config = dict(
    n_layer=14,
    d_model=192,
    n_head=6,
    n_kv_head=1,
    head_dim=32,
    d_mlp=512,
    vocab_size=4096,
    activation='swiglu',
    norm='rmsnorm',
    norm_place='pre',
    norm_eps=1e-06,
    positions='rope',
    rope_base=10000.0,
    rope_fraction=1.0,
    qk_norm=False,
    attn_scale=0.177,
    bias='none',
    tie_embeddings=False,
    parallel_block=False,
    extras=['local attention windows', 'gated attention', 'a norm on each head', 'hashed n-gram embeddings', 'an embedding shortcut'],
    init='uniform',
    init_std_qkv=0.0388,
    init_std_o=0.0482,
    init_std_up=0.0555,
    init_std_down=0.0555,
    optimizer='muon_variant',
    lr=0.00376,
    beta1=0.95,
    weight_decay=0.0,
    lr_head=0.00388,
    warmup_steps=200,
    schedule='wsd',
    decay_fraction=1.0,
    decay_shape='linear',
    final_lr_fraction=0.0,
    batch_tokens=[16384, 32768, 65536],
    seq_len=256,
    doc_mask=True,
    train_tokens=380500000,
    steps=11386,
    dataset='wikipedia_en',
)
Each number is 128 + 32 x the weight over its row's rms, rounded and kept within 0 to 255. Layers, rows and columns count from 0. Numbers have three digits each. The size before them is the row's rms in percent of the matrix's.

# layer 8 MLP gate, 512x192, rms 0.0555, rows 73-217, columns 0-95
102:077123146169164121157134100126118115145087135179121133144174089127145160169120067064208117125096120123101175020104155091127086069117144156127122082152159193109146129157126144161135077103162127109129135082084108125107090084106132125115133107112155165151169091085093132117112167154170149097
102:079158145025093091121078168186146122163148204089170108136111169113153110186168113118138102142122142135163191142154093120100114102169093121121138102145114126079076089165145062132148090109135150114138114111137148192097172165127095086143142145163120089119148101118078074129147144137096123138
099:149103155109053151127149063060074131198124120033125106135157136128163093099171076099138106123161122185110156119102143151112119081131109099138147087122159156120137114139112141158084095111091117106103124128082117135067147168130120135104149171156079156167162097111111070101133122142109123136
103:085089156098106104092140125142113076131097145123162118154134124115103121108150117168099107145130136137163095139083149104160140116233126130112129172140111110101163113192071128104127167098086128113115151202170116125103115156074121121134115143133090113153136098183109108129116090104087126111
111:103099193122098170098149160150162109116074141178057126166154093116080113169076124110101134128081077108114124142098122130127146107098141076114109152099150102087089085154147134199078097057120146161063121146172144102087112155129129106130123135061114112141103148133139166091162189128166120058
101:061105144207104097101144177167114102111128156162167112114102116092121128099116098170128119123074178113169122121135136119145122078107156145173117177216151191190150163166151100171165097178150122094122094120115167119160123115072112143112130175104108153080166109120140094155071186167145081127
097:163105144153168165131123150118100192129141147164124039129148142132096082101138151074133088090088101161134119150183097127113137151110111169107108216110147157068164086141140174062098093134188159112132110086102110130138170066138108099099139171183187090148147161128134129109161103166178175151
104:116106091110080080066101094139069137135164156156126128140108161129107152132143120115131163136157136154169163183167112098155120071105147135131147168187124087158116100148130133153110126134104104108138112094114123092110143132116095148158107212132141068039159069147129112164108105150127147172
100:189058174144102083154152078123168157051127094171132091147170155113125106171126117110105140135112146114151078157136128134113119086140111118120162186121132160135159140102103198134078215142168099155111103194163142176086122132133152183118108137202142057112144144154098164046108124094145082156
099:093152161156143076150159073126195098180094088175089119099116128104139116186124092157132110135135130053205165154182129122116106115128080104079111146135072159004141087146141155116141128104127130102116152175169170105131119105036107186128139098092131109052122134167095163100150161093139136117
098:112113126113108144147111093092139131035117086194175118117157173133113088144176139137174139150124082140108147131133151088116123135131183150143032130120109163078155135075099118155153155108140167196164097158068136149126119110116150178129083134110189108172139141134118175096026104085153125113
099:072149139115163122128068148138089120124087129124158075111157096084143166178087119135125124151089118148133108127139118152184124126127087204153131119089105139141130130120136167113147105109123104143135135117141151143151123141116142097132151063116122148149077081151076121111175114119128128127
099:125077193121174104095133119099122125131103133168131115175087182138117114100124144114054102136131099095067160188138138141149166160135129104162093069144112138125130105147092153103124143063121144138087186111164151097141106139123149167144148122142092118136180127180160120148099162199162124087
095:118124144232078087049178106123154127118135158148100147086148182100075156140134129145128116152109147139123142102049102166168143057085139122146139121131091113124166147141138088121166106116118128119108132106146108117092130053141104048083146132064110177154139122147112108122087165133067070109
105:061109177136180094083128142102151123172095112152144158134158130088171149169163115144109106086145084120163101088154155101086118107164184122096199106137091121128149115080157121166078140115091088101088109145099127146118161169172113079102185128147132140130159040144111148123174143120088083084
094:108128176114117142105121163138126199114165069099089107132116124155156120101166125123095114147119073207195066092127172046107120164109123128124106172174143130148134114100179072115165088079172168055104117148134144127156113165131155163163152120152114179162159167152105143141146046151170076124
096:091080092074097120153186141132126145096101152195141074157152104099207128133148102124143158098091138102107170126105117088060132095142196193088127140122172059121082171133098075137151147127155125120136158073166137153137193111121146076111131114096142179155160099151104119145135128075071161176
104:044074090123131146158141154127076156181133136100134092138170162057121143129086157164115077096144122121130086134105143124166126115173061092155103108114115074131148150126166111099091156065130094163140146053150094195159162135155107112141090087084164165161086158076125175163116134119129126144
100:120129127170065136114166125071089136125121157139121071166138126094149160102125061114152110173064130165123149100183083122141077116133138107140102157105096130135127138119187079110133152151142085034190148136177119138137150136121150112082122114145131117180129137118099136121119129135144168170
096:141055100117166140122143095193113150142108087114121141172107102156143087104094117115123116132103120129135139161112126137140108118073146122061160095138106127173098106166103128063109167148118139138186151092162135145112110131142137071122105173115129117140085118195102096162133143160145121098
103:145155142160130125143083092084157102122092127108127114141162151188115095093155129116105146081184136110151098082033097071117117098144136119158132118098136126118114156127175156100111080120099135149145134169074092104103102128122135160150128092149150153145178095123150169140166093128125163117
101:094146146131102120158137087152143076206105142141086163152143185109161128179133135168155158119100171087124106061094148158149098107048138082133088101127116138129180083130135142092088121115169125188155137131096134129202093093111065118114089076171157154134100130136115142106145073073122029136
097:139152118102112214126092100094131143183183108135140197135094207150136151066153107139145124157177185102132106152155123208159181127083099114149174107138151134159102075141120104145128128162099164101058132130137081114124145106162178140142112147064147148127078139086129132118115174105078190127
096:121098172091175143052091116088150104073117126116135100102220113138080158130120089160201118131125080123075094109090087134164134174172135094068193141101153110128170147158090121136159104125168107086143159153076083148127091140161080120157148126131119119107184134188118080157130155091127104155
090:175144024209073120105145098126135133132164114165167159119159164123122144113139113117111160105119090076148173176149125139141157120104158108137111158089137129151169160144116058140113117143140131109135082116134108062099095150101075087120191097141169169109175154162106102138070088178156116097
094:059137133164148117127094095151105142134163138115134164151162102090162140058167137086179171141113112057093088103134170097118082161156126122136064098118090179101150195098116142103160188137115118129124097134156112109128035108120129146136116126158132147107143130131087169120091189072116151071
097:105103164135113167118147140115172143142169110170197150078081151153092143133104148068143136160056109135064121105155112166105131154129159170133161178118134118134139160176146088148091114096139081139051102129077187159145140118121127096089119153111128114145099121090095135131117121124108192227
100:136099135117150096102135106193091131110132114100133087112150155155108137122102129155095157106133163104134160164169148198103140117093082107103104092092164090139146150149107076123108205219049156154193116115148144100142146147128097210115120144167202093138081144097186165143156170151108119076
096:071140093160139172132114170099095091190146128102128124128149160139070159115128089079136104102154148139086186139125102119140170153113157104124103106132067169084152062147141139195145156111146157116131119126173122145120124172161165110119154165105065125092080087080151142105112155087121152130
099:088105110114134171143125180130091096200133147185114130116159164125150115146149147138157143165093068167133073164184090162098148148094096081154157153134164142092186053136085128114118182106119183157146113160118160150140171090170081146077101127138143133172160157147075129076144075165138142135
101:057138151148110114097119176133133157154096158148151179093166099130129104157129125149128104135123110169140113166106175167186128126166077147129198083163159153127135104141130152086127101135152057112062137119132085175161121115122117110197158174108190137084125147165101131179167149081098182100
104:085105164103037109089081130129128134111153104117127095129105146072031085127174137129091130154144107193130137126139134188124120132135175113087141032162175171080145180182148129157145142114130130156139100078171095122150110103143179214146155149110166120144180097143116109155150096132149129138
103:120156181118106122066150221094141122158130140117124097093127150131109171122153091173122131160119127112094110157079121152140089161146109098212128144056181116099157106118152118192079127075139055119113136077153162096165113121165103131168120160107082153081120130064126143144063095104084166115
097:069137158060113077035092167139043078099118139126104143125144090153124090157122163108166090105117061134141183151118078046100119121132139095140166074120112134164146130052133131092155147113182140124128104191055089134156103080146125083096092148157149166114148122134078145107141116128151111172
085:123165057134038088124179093046161198139185127107141110084168083079100147092158102137143160135120153091136085199104111140116109147106164070114126137169112132137134133188139096116079134100161105105117136165069167136158180126164114154184070162108133107152114069163072127150170118071168136150
104:082081111178111181119118173164161139107149146148166118135126138154120114110141155079058147081162168166087102211064113149141126088038111145125136041173163100156171118104082138109166158102112105075149118113112075157181108086155116073155106119109178162077119160065103152111152117148117126081
101:119127137167116192089142151142146151109132071140122120162096181056057167138117118221137135122099110129108117166063095128126156191162145160100173174110107104150094097117150112117152173129137149134141129125077123117130124085200209155129102103131115098111107126131092154160101111116187173147
100:121074149116105112095140069133138175098146144146136141126139174127126162146143141130154154205168088115137111103121182143153140148082146128080119148157089048174120188130082178115177104127118139115143163145092162163137087136206141111157169157076103154126127167145129149160147105124118103190
086:165172104202143230146152074109147187074176101135162091194079170142142107122161145110124148141159085119162138105189138159134129148136149155133145125073152132078107115143162128156139142118092123134136173156124123131138118073074162093133138119150099150121118084151100143088082167049129041149
109:135104139087127102154166098097128144170076087101159129139105088118157156117154149169124117066180092130192135116123115100155126131134096143120117105124127123154094089144136078145125157157079135129165082138125041063118097144142089118136134196094094151179124195104095125105158107092040098098
098:132096172082104113142114142205140097125156200146151131157198111130111078120117083133144146100125158146153132173145094160155120134156173144162160131126042126151198142117109087129112198065170103111134115140125139158143124085111122104123091132126127138122131145153128108097087175128086136125
098:132127088147078191126146164076138170103148148203085092104134062057128120081133111087090134153154176136078114138083146140090107169074161146160121161142095132073124138113075147068112165113138130114097134122122063097093212106149160094139123106118171200070177150059107145152072159112150121082
101:159147119114117148103131129100177229173111143081149123102093151141138121125121122142174154116168094031122159187086111143122101140142138094147102127109084148160143133139101091170098097096126179132056047135121151104122081148157123108150139119180143119072121144163154100144098120178124147066
101:045119161115136103092106114095167120181105161103109143171103135154083131092097145132153185129129150087132116126105093165153133130109079088180145127156105115113058098151141131097158121134189230108147084148168077100126143162123139170062108156122026164094143101174158054125175164166117104160
088:068109142127098111110085117160122105151104099140164125090133150116160082109155087096138168201116116109129123126095147101082091139144138097090152142155162117130099177115114082126111091179074129150125121117130136086168146054094178112114171128096039195150137082046184159154097073191043093151
096:141135133185093154085131123126159131088121133157136143167174110148114153145148070066098137141111099161164093120077148105145072158209106139072159156134138093104126086137113127089102126107127091142118051134166227100132157152118073138164136164136100151107128076068146118108140187206103150152
094:091160161170096110094136104119147159106133167158151086114131106134145137125148123092094158122154099172131147096154094100104139126104090094082080193066075121076163101128182104132137114087194126093161121134161070110192173106129097152132130113126159201125172079179175164114140098152101205132
103:049106138167136120100158128153125108164131148128132160187163112096128113071160153128131098150108163151067114149090148182093085117134104175148107032058164111135167076075086093127108095132130107149110163126189090107123103139141096173120124107145144072145082090130121134206108163109128175166
103:081162170119119097140154160096144119140086098129112128112140127115131151109093109132187147114120134156071112132119113155082108136147150080121126143109087124139106077175127112146153167035072188051133095138146111123093141140134104137120126176125147169171182077109163131099147133112115131160
098:092058119129130142128106138085163151127093114171134042122145148164113143107111063112153118134175144102087109150159198122145105128108025178091104066163149150132149130108151094158118140097151142175125139169169128134140166121101111134121135100159138131170149150060125119100191089088105158096
100:143154160103133094098076133103110145153114175133156121087145142151179098075129165141111129092103103124160093146153144112085069164149142128109112076161075119149126044131207061113145109125105121174117119128176118180115138162169162106119160135100127106128125120072096100102155125131107094127
102:097118209159147099142118177164153112127152156142203128071153095125121131105155085124128132096107123121103152085156074110092103158112116099134123181155143145103159156193162151110163225134088139130125075175151143170118084110093142122126106111129073108160130193140159138130161149158072144137
101:112139156051107140137104138080129160150153078154191156092111120145100156065161101128132085113146171161117161128142130121115152066162114138152105079125135169139124114141098115101159115128134120127133099048167106134128108138077157138122104126105105188120096085090139148121111196146073164087
091:051157096141128100148071093109107106170151092124125059118161086047089139108154157103120107112093109129050135146097160104127145141118131128135135126108078116115129143124124111173160146093171170111150102115099158097164136107123090107137138113093155151106082127101174069079159094125104118063
101:159194128114123137173112109128089110199105129089084079091166093123077081142138074092094108158110106135165150119090219102085131093130116102120134138074094097124187119104098136152134054130130148137129147135179114094078163121118114134147160113133162067116083092175131138164218129087148118070
097:139124136049128141124109129123153107111131132122140138067118153129144128118128136062124080107172169177102149157150190203150112094153131103129134100089130102118094053136152117110095157094105130176076109112136148158178107076173158143144072130082125139159115153158160059110126135178086131157
102:154079094108181130169086197127100141119108144083155058122092194052111128129145095125132082096191119132130169115111144133097126109113164153136121136128160152126101121145164207081175102089139131142162169162140143141109111138143160137127105125119141106169153107143092127109120112075170117145
111:118119109137119155121115178126095099124147140097145130128111214159080106162179129181147085080132101106068155137125190110143155147151149138159060119060109153133105122112087088122137159114156155158124201136194094145157170138129070131161152123134175115116105118176104131077097128172108119057
096:102095126163146130119124142248135138114192132104114101109125152083127124158130138091092087064141163132170106130116165144170126130094091066147168114161133078118169117142098141108149131145090088103151132144079147120170178103135111132121145147157166090091118142160148176148130155129172119149
099:111110129169074128070104121174101137090098116146149174126103120181167109133099144108154158176110115111132156126089099150105152115093135173116085143093138097127137195105179149116178087083144116130173112160126154169118148124156124144151157153137153093165143169114108121186160164121170113140
095:045089189094116096126148203066105144065088076083141155147154101178126156123094087126123156127179102130088095153163113067148166168130091111082145117180139139069162153137083109097114160109099142046158116170118133076087095156125151138123163143168091129125151128132137074114040089099137106138
094:129142112065132071175072176108137088142193131138140085076071178131150145148133166107100129116124117117134123133137128112123141117127164147118154101096088141097198129147207141125140163128123119096086165184158071134138157148149148129152124142153112116111164146147114100139110135084155127123
093:095143111109112107165085112078127081114070147121136197044138096132199144148114132138112145131147082158114130144130113137100145155152159124104182130162098141132079064157113093084197200121160070132115113129117117162152172129152140107091107148133072135107171157120184135091140104131142136135
089:101133104077132119155141095125139179115084120102126133121166149134090136106104096099118130129137183118112110127086115076127182181076129158104136136109153116110126126127142045084148109116078126141101139094150097139108198145128136089061095094121144153128087063176146127135150179092103184149
101:132144154089136196118097144163100138077140105078128119119132087176171106168139146124146077118158112109137143145119132126077158150108128128116066103125074146155159137123133170111156140100127160122133106088133093047132122119140122099134149099175184141116077103087112102169083127185098111117
096:141160188179140132154070113093118169136163094137144149113145158132094093118121104099097180120079082129106104110179126128155115151125115107086105155163082115129157106149181141130123165166131162151141112102096153180137133178171137130079137211096181097119102129099133135100148115172193149145
096:084117182054161138183103085114085106115120122171127092103132137131178169114086132070113076125133162141112182141156114136157137125101118072062140045099116105130175024166089107091135134113127116140179118120136143160126126114080141087147132126125106137052096042119170134117110112090154121160
091:199207117172133164123115161145167156159135169130154148111110181120158121079168081152085105123151082133146086139053107164055140088114136122115117164176105140152152088130129146078117151129107136110082091115074108113104131081143140140149069092155139088159155141188167111121113173121109168109
105:094130111144142158146106091159150095132092133141105120124108144175123082124139153132181136194097135116188122135097138164149106132125126152140124203052079092171103089163089118157149187146125072139110183109175141102104109175175165117079101150091111117170151088196173135162144125163130189183
103:137107147114112085119101154110125136132163143108156188155133128085114130187197086125127100158161108188170165128161156116080121135147159172143075080094081132106125096096127144161142096119113102159149153121080155182145123129140088125164077130140090065072144074059150171126153138140079131115
113:135130087124124122141181141156071131099128134097154098140157156124116115114133082054128086141154177229129167092104167060195113121176116152156088077126085136104119124106127137135194142114133140090198118141099112119153124143095126161168083091145224116123098093153114158105185127124163147103
103:087168178089155088042087138139158157143144113142040136124134094118133102121159136171145185149114120098110151142077114127150064142130116112062150096139158135065191168143134132150071136134157141122095157165114101137079126159091161083195122176123198089099196150121116140070113184121131174113
106:157170150124111090135120140124100144174091133212116185145155147164159201130098113093195054141142151081196148105100110150109101117198101109101147189169060148124118127111143144141200137126165153121136111091163142117159145123098136128110168108087224127092128152139135107088093189153123110058
108:093131224096118175117123081132127138142104115135186130155110112183141095151115143101084114104072123137134156089114153154158135136173152098164106095092145103080139167106174126128102138099088162149154157138177108123175100089193102158118170114108108122190163127162050120088150145139056103142
104:125165085111100157108090096132147065107105180116094103139075182133110134144154147142076145150134128066120102123104148064153177134125103088112080107191163094134170079108105129122064171096099153066132104068171120099174125103111111140147140132080167126133090175106158144080113151120191128132
100:068140109177084136128125089128099112151125197130162147151132188116181187145082106140099151113134152149137126142205158124153165138104082107100110128100128099122087090114149157138139081098171103085158138090122119085068082119132165141175138105201070145083097126146166157060100113131086127088
097:124098156167131077123092135115084080134139164102082134101120152065107173133066066125189101089153150141069073178093100081066084150165112103140132094132133164129137096127144155135132106124113120142149153129146102172156131046124047128117152097212171187128150138126096177060147185141147118108
098:070114118165180132147170108144129141092079117122087091081187083145161139114121141097104130184083176138075151100121042123108163156065170154125132118135119137114084126082171054122158147077126158110129093134180067107131140128124141127130107102089114129159090149146124128122121148114109161091
100:171069076082103138087097120128146130160149132118099111148122129153138068152163132147096135140081162123135050093105087104148102111099092114149115133178143123177144147141170087130175089061081094142173160096168097143129095132081169137148110162119101179152097051075150104134146185118129129109
108:036072143155164159127169075078163136123120116126203110140161155124120077171167146157098130153156158123142125089108149127145074140116203115121123162168074151082089147148119142104125112091140097143152126137140128093069190087122128093177104123100126221042090093176107172196131134101152120147
100:165144144135165121108122145076157156123138129116132100175177142140093044144118148161121120042161114149130138155180134078127117084157166113182132136123127095101120136103138057174051132016144114074135134157140081097133146167090067135083085097138152110099098167118161170186111129164096165142
116:142111132181117090138123169101132138075128168101136116200126114149117068109194063195147142131094076160124128118082102139125150154187156142124106134168062099170120109119141108087138130110120177163139151101161113122122103151098149165178120112150148115068117083102112138150089109115022151112
101:140133157142137102150109124130140099131141073114098149122093126156101117147120116134152162055146131076208144100157126169083125090142111054172101164116221100119074157169130150147102154134090193170125152161133100184121140128058067106153110117163113084137148172074163144108157129130108150117
102:143148168126117063097081139069185096090087144147157102134096095133093100050114103125116105159137097114120103110166107120088153134169136116071114133124134084093151047115151108103157121122127118088170152195136164153116129156111113144127128106210130144138092111122147168101142146077169197116
097:079074172119066132170169100144132131136086102131113099193199130163185162167188117149120118125085132146124120150125148081121178059172105097137176154123081112117148122114126109056084091098149090124183131160152122125134115194099119157103079128109118108142100177118127109143165143100122137175
095:128153119123128074164186194089088201108126165181147093149134123164081140183178159131119108101115131095123063192156120176113099137081161087189188175083086106116100118141077095147117136093090164181112138096134133129184090137097093084154133119124103144102141133103167109114122120167087167093
102:131185151143128175107121154148132132155161128123146102137085106096155064158119130164074099121144136115151097102069090144153149118163150100133156127115199152104117151190154104139185141080092131123121160167136124156189140145083159140129128093196147090167174164151093154182197169173141111130
108:115149159126145127112040108157169130129132086089160155135123094141153089113183173143129092087111184063120116112135103100091103139140123132084178113112138101132142135107136157063143142128100141134144092129153125089094127165126160148098121109107124144126137176131144055091137078154143162165
098:129118173142087131146131126112080127123175092059159113158150160121141095095145110131129101114175080144091134108138127185097124127121136144124107131099131079150094150153110108167099125098104160124143123070132139174090070133135173101087104116121114058113115159174129090174255101089076126065
105:141139109110143131177151102087052089120130182094100110083156157115162131084122140085157112168121122175129130110111145140174169129172086158135068114200073194104082084086107139118130119067145119114121172135183132154143145098147143118058130072141132115142128110137111115102150149131101106148
097:083093108145103175061124119131125150166148065101112121186142143153093073110128165101145105144108145137134125126128079151091156162115091184148139138073086111112134107104129158089077229059116112104149139140098184107131110133100085127131096125099137124132139110153138137140112162126153084096
097:110120128174185096132087141113122163089134088114162132151137111125059119107070090121199112163122088178151104132097111115146154078159129151095140145130095117138123131034131141117175181039202128127159206160152121117078095123134159137123135128129150142150126125145132179173191158126159132121
102:175121133137088113123087166141112064103121101119064084143137150127091082122166130143068157160131103126214175118129159152192140081191124124149097133153182092107127177099149099129110121089157118097085149133159165065102185188110198140116171171099136149107084109157062130127134147133161170110
095:113152127096138187154076112124078079147164124118128184155126168103072193155166160175149136091157107195156108144165151078074107139172089124139153117100158104123127079118113159178119120138098091149111169160109203120145121136092169160107173122165091116099102159173083116163163124118145159118
095:119102156077062094111155143116118132124164084087126110094102069156171166105160105109086148167101169168116077065115169097109195097155098121131104159117177198147093142142141124115214119091124146079167161133154153165130143187101130120122146092158121094154140115132124179132098080167142082128
116:098105155102119167147130131189173133102141133130141174098068106177137224171104118159132121170091116100151124118146126144191132092120135106113172112128137051123150165115151143171104138162162146132147116132150182105078087133138108150130102108116159135165110087153151101130132092184139176183
094:069154098140092135074149070206152146126121098174129130143131068054100144128114082122145059139110165137193103125145095134123155133108131087153115076157120112146115138126113071172098157050090121115103042131171149176154095160120122133130156118111082092134168076139099052155110117139079117147
103:114140239094162169151104122115169057159155145132131161122117128152092129113092130128144145121132108135166113100206110144097110059097129057142178088132136103151107105130142139197089142060195163107170160165198208124065104135155136115147137129135131100131107073158080095113120132097134118125
095:111148108092106169169128107034069162082150095128152136119106084110122146105171094071147138133107126081106139150156114115183137098148109110125197153087091151145109151128152113094131122134128190152146138056154149159170089141165139073134101145169089107139110125120111076107139153170103166137
111:075079081107136152159143152132020194118118194105156135156098152117157143130132154146156100170095120118159118161079112126112126144203150125150110154113168136154083151095155149114179156111145126166078127175124093142117103060107120112166119109173162152073124126113127090158131148098154184061
106:110111160116128122107126127131110111064071091102134121171130128149109057202167137149138111172172058117135174118093188083112131143120136128165114130091098107096135104129125145157126152168156079146165174124087153090089125157122098102122155118111140152143138198099102086125108111195138167109
097:175072091172077133171140153115106136195108093150118145170138129117152109159118143149077159162107082159133107125135130134119096088075114147122170156063144173160151126115121069107081128124107177084164129158104118149082112085059133105153127129147145151197142102121161144149129124081114094156
095:125176133144143147142206118113142165157123144078114133131147088118119120140162128083109151098204102119109139146159147195087128143186131086116108125128129096087132113109120135128100159130136080180117208156179135133138133152131141142116146125126078130179043153083201155145143183137156079149
089:054128091135132145122096157169079144140089106190107064133119107089096140135149115173101160119061116151155107088159130165137115139203119135105149087135173135147156121110179135158158158073099131167164103146126160113189128155166159074181137095188156114163136116161175075082176110150130128088
093:158173098120041114068156121010144189101075051175119120185083173093122163152128128152118130112163128128146149106119136118127185101110093087112118142100115147115096124144087088153108102145148104113143166168104147128154135106110106183135151166138148144101057081166138178125148099096075120077
099:144172127099108117102068057113122156162110083100119125089145107137170112129152082168089083150088147086096121077200105163084188123137116160117115094083114115160120134115139124159059168140083133143148090074104098129135115152150101149128111086172149153183173137138153106102187107100137144166
089:193121137115198156154129099163134108127160058107122093118109135118131125155140110132173075090100160094106092044154157200165117124174088098087138104118196085110140083148186137118089122097215102181139118099108148164175192024091116134145106136141116106164153095141152111111116181137101098121
104:092132206153146100094126128113154170153135137205168158172090177131146130123154096069129096158133096078066113077150114143119117114139080083098200125135156097100164144180073137146083157127087107115126137140140135168092136148165115154127169106098098134101076109134103149095182106106147129130
098:135121122116091108095148140110165143105134118115134096105196176131113115063121075155166124116101195113166120127165122149106161156071155134095179149077156148148174124150098109121080066130103179129147198095125100109071179153132087196128191144130176172142078113100210124081100121085066141166
104:115164212119142098173135159145088136098131147087143144150068078130170151187046139143092098134139152145156131098136135101139100061070122136111170169109138143132103118141154150147072157160134127189097058162096134064152131130140091183156116116115116110127168156125087120149146109112162096181
096:077112162187065093156144112141143166120155134136191160195102165156150118101141145094121181077113177152126150075061172085123111127059110185126143147173075133100125178099155159125150147153121152130159148111103138125163162109079156124117176106161117140142135167103094163134147127143118098136
109:144090139113109169100119180148135183120088071103106088133200124129145085153172128104166110126149096113107140140143164135139137119120129147131125091168140156055108106074135181054137117107129077082109185057155116119153105128217134175157193145124161156115151084154125165174174159127084143131
098:092096102209176124122111158090094153139121148122090140121133185083122088182148140160071114137111084089096064118168132098148194140109091104163074083111154142114115079100187150129116140052110103122159177145085146080142140148130161132188144131078129172105095128164086130115129166089151152142
100:120146128078084122072141203118140139187158129113108163087153158153162120099179102104179157220108131133109085139162100166120153068144075195123095155099165204129186133126145126108140093132145115122147164093165155126132082121127124175142129126122138098150120188171076138146181118165147060118
097:163119147106140046176178117126075140106171122167151126104163145173075119148077151127065188127110159107087161113144133141168066139136120151071175080114079099121118140113079124109138157139041114131114089155125133138095154108094126172089100128119151108123120158099123132138097177146163140134
095:115095136134178115147111196097097137141162036146054172100114110167209110070097173149140098088188094145125185130149120128131167118184115105163145123084124140128105102085166169078162143151073071137140131137134112164115078129145145101069132115119094121124117120124120151093109110154109159108
104:108128136097083123106141101084081160120146100117157121107073122103112124104171159142147117154118044143189102112153078107092105092181123040102141134155111112098140166161116165135078113147112166148151170112131087158104170155146143071064133066177131162115119144166167172130138129108083050167
098:145145079040149165166106102140039179094164145117170150165073153128103097180155091170135107081098107106136133157151082138145140116115110141114095100132127131088143133079180144131114137169162133128107186104100097168098131109141182083152191144127135111098165167134108145168152144184139066107
098:172155118135076075148132107104165094148066149120110108162071155182122147152173161140118142158142131087098098068142070141133104074130129136139125097056092110081093087195073138154139151102138150152118123085138133104090176142143094071143130119129157181122119160110158122116183106085042124147
103:114070152116128145205196095125105178211078064129130141060138112138088176133170132110145142105150137114140092153124092119133123135122081147145204113140155141091169126142115121104155157144083099142116164192172157167101115153112156068184146155085108191159152117114140187159134082132134080165
095:112059087126148112144140152145093119152119142076092152167095147192156166144196098064139083095112183072134136110064116064143085156133177116074109113138172133136067115159151161167125117145124102133172077097146100094124150141131095143163121111105118131053150100109107114107121106147074072079
089:090148096137146151140109145196159090117110165133116081106141133127136156107175086117180099071094132113094138133132109117103122091116123126093133090128179111102136101154162074149132188116155127110085127055211115168150135143171109149200096069158192087115126106151120065136141115138127131113
104:142145144149092138082150107040164104143128163126162132117107111166132093119088157167148169123077124117176097117129128112142098112121146043198110153100105082129170139119097159151132162082154102196191132174128143092075136133079105164188157059140137140140102103131050110157129149114142177106
107:102057137087122138116146165129148147155122144138138168136153117117107139151145159132158122156146112146162039130153104104145154117170102075068141136115098131124105122097111205153152101085127216147123105144120111157132113147139160192158201170184143111106133147162117155122115109128234107129
088:069088123136106162101119148172111103164124147110122169193128097084124144110141104178096131130161146117101161104150135121180150146092118178085127138095163124125125128145157102062056086183098184191077128109100137082147166115093143128082099113098128109102133127067080139096144085144145135157
097:051130097192094204167087149128091194132044143105203160125105143161080146116153112155195135092123151093138102124086133161128158113119118096174159113102118119169127128157182112134143115092043129158166115151081180202098109145130105106074170110087129093135105109158126110153140100128141110090
099:060120169111143213114131172140140168137085157145181134181138116114127183142101083124116113111185126147130153106098093174149071118140129077156121111141189151081172082126116104151178138047075162111082148110150061144139133121142105141178076066134133144166150171151105197120153151126127130083
102:073142170124117155121148198142071149147132151102171140167062082131110087092105095141118155113210123158169127100138134167112183123117069144137143116187153135130111169161099191100143166088087164090117113120131188205111175140066156166105176110110135145103108153124083126189122157161167081124
098:127105180072125144111093152106133154087096191144062168184138105167099168205150093133200126144139130137152162113126127077160108083114073143153170104134136118153181112117164107168098147081110098136147160126146169094093132144078124113168124084155173152061155136096114106127124155121168120130
101:135083156113143068204160199145061180120077132093101193099152122121170083109149074121108149173119185141112110102074102178102154133166112136124188186090154122130110133106185113140058135134134098115167102097146114134082143142129178080061084117121125106117119107147131108157101114110106141095
103:154088149077122100127087124123149116146128075123184118112128149100103145148059124084173142128161108058112164106144143191115121186144123068140141142125124120152143168095164142103124135154218125125119070061139113190082158187113155068180100094141129176083108134102108096135120119111154135110
092:175178087160104156092150146104134152177102101135150145130131081139071155100126149110071047089103174111109169107155208209164149147124157055155111151146131125122135122119144145139130110163139094147220097162148090177180135097141100157073067160129129125138110122096112127143158075137132154158
099:136123163124144149039126114118180016136122144137080128104105122192091165124143107172169092084075121092160162140110140165151135113186145135079099105117127109058084067165154154128149104230065092051094165106112112145132141194112140124141170119090146141138142097129147111153174093149100140063
096:146113146083160134085126088091059107113138082188165165068092088115133132186070127113173118162131097140141166086141129156087134147178151060152122120111099078176119169094093169175118100105095142154123093122138160126075142152107099102168197089123087169080099079144083114166071120159138154099
097:108137145181102176096086171163058089146071130107137156145065163144062116111184135145131093075135118125114148141177168147178123126133059121071143109124192125152156096115147149073123152141158117122093157148185173072171155107141156139155149184108156137086159131204101169163104140141128154141
097:116144154121132088091092152169094130140095116141100189092147117154141118131128172153134135084156107150108112117107191128091161148094139101142193095127099095128152106153113123062097108098114208046080064109134153144089109136113104161155167155121134096097102088159159104150159118099143178183
096:092046218068143134116153145246165142161141151148153155097113197120116116100161076147174088108144104136120104137099132113184119119121107089135144124045142146120210088152181121147136111102123073151137135139108130119143126167167092168107107112138081089089089175175167157103124109167125119075
101:103095163085129122146180140130136118090107158123130084175044084139185149159102177108149129094145063119146117143160144139089177136126121116115125142145134158123185118098166097156115164092142098147143080152082116145119066139125134051173098145159067102119158137156143137146098141223145134145
085:146187048103181140159118113160149118125125127145129115126131120080096119163090118137070117051109086170149150161167152106128145078178132149143191108170099130164172143176153093159094127159142084178157158113193129168174177131135118210135132124104155101118137105156175137101132091121119140169
097:156110096111119137123140099157087192133123104113093124098119188208129190161159097132126099158152128137067173109125120097085158106185104114058146107122190127132148119163145098149126100095088168068107093138100131182095148092119098142168136133053125119133145151155187094110148123091199119119
100:127063193154131063082211125119134091083121094141166124136143114124138146143194138114142123127168086149108213128118120101094153118132160152159189156139192152098120178123124140121107147158111119132162148146122114135104059154110085132150184162138115140144091117119135129140091165078133128097
094:104050166105095140169091093165133156134180154153168119115119124134136092123128181137101203083128138154136116076145129108112170156133131169108063106131164169120086116098140117115174105174159123126119116137237120116120112129084124144104121125158066139083122111110156118138122063073106090128
104:087099171076117148113116106185125159102104154111142178151122088162101147166151154135136130107140171152096152114133143100162106105132079063070138133148132188128131088139157125115111148135053082074130080101204094107030143077135168137115130088149084120116104157144157122188160160130118144135
101:121088152112112180105116127095182144114118166101154112128139142117084084079091112119094161152120124145115115141104106128177137117150151106118173136161104140104212166126095156116134111164051102081157117132159108110136118152097141157116127108096135164120147123140150173137194151166152104138
096:101092151176112161140160120175083141136135123154094132140083118074103103051104143184130127062103127130097130106117091089083123133092151128136123153117095121097127136094144107156103150126119106127121168157138134134114197104122159157109167172090170203132113138092083089180151119141128133139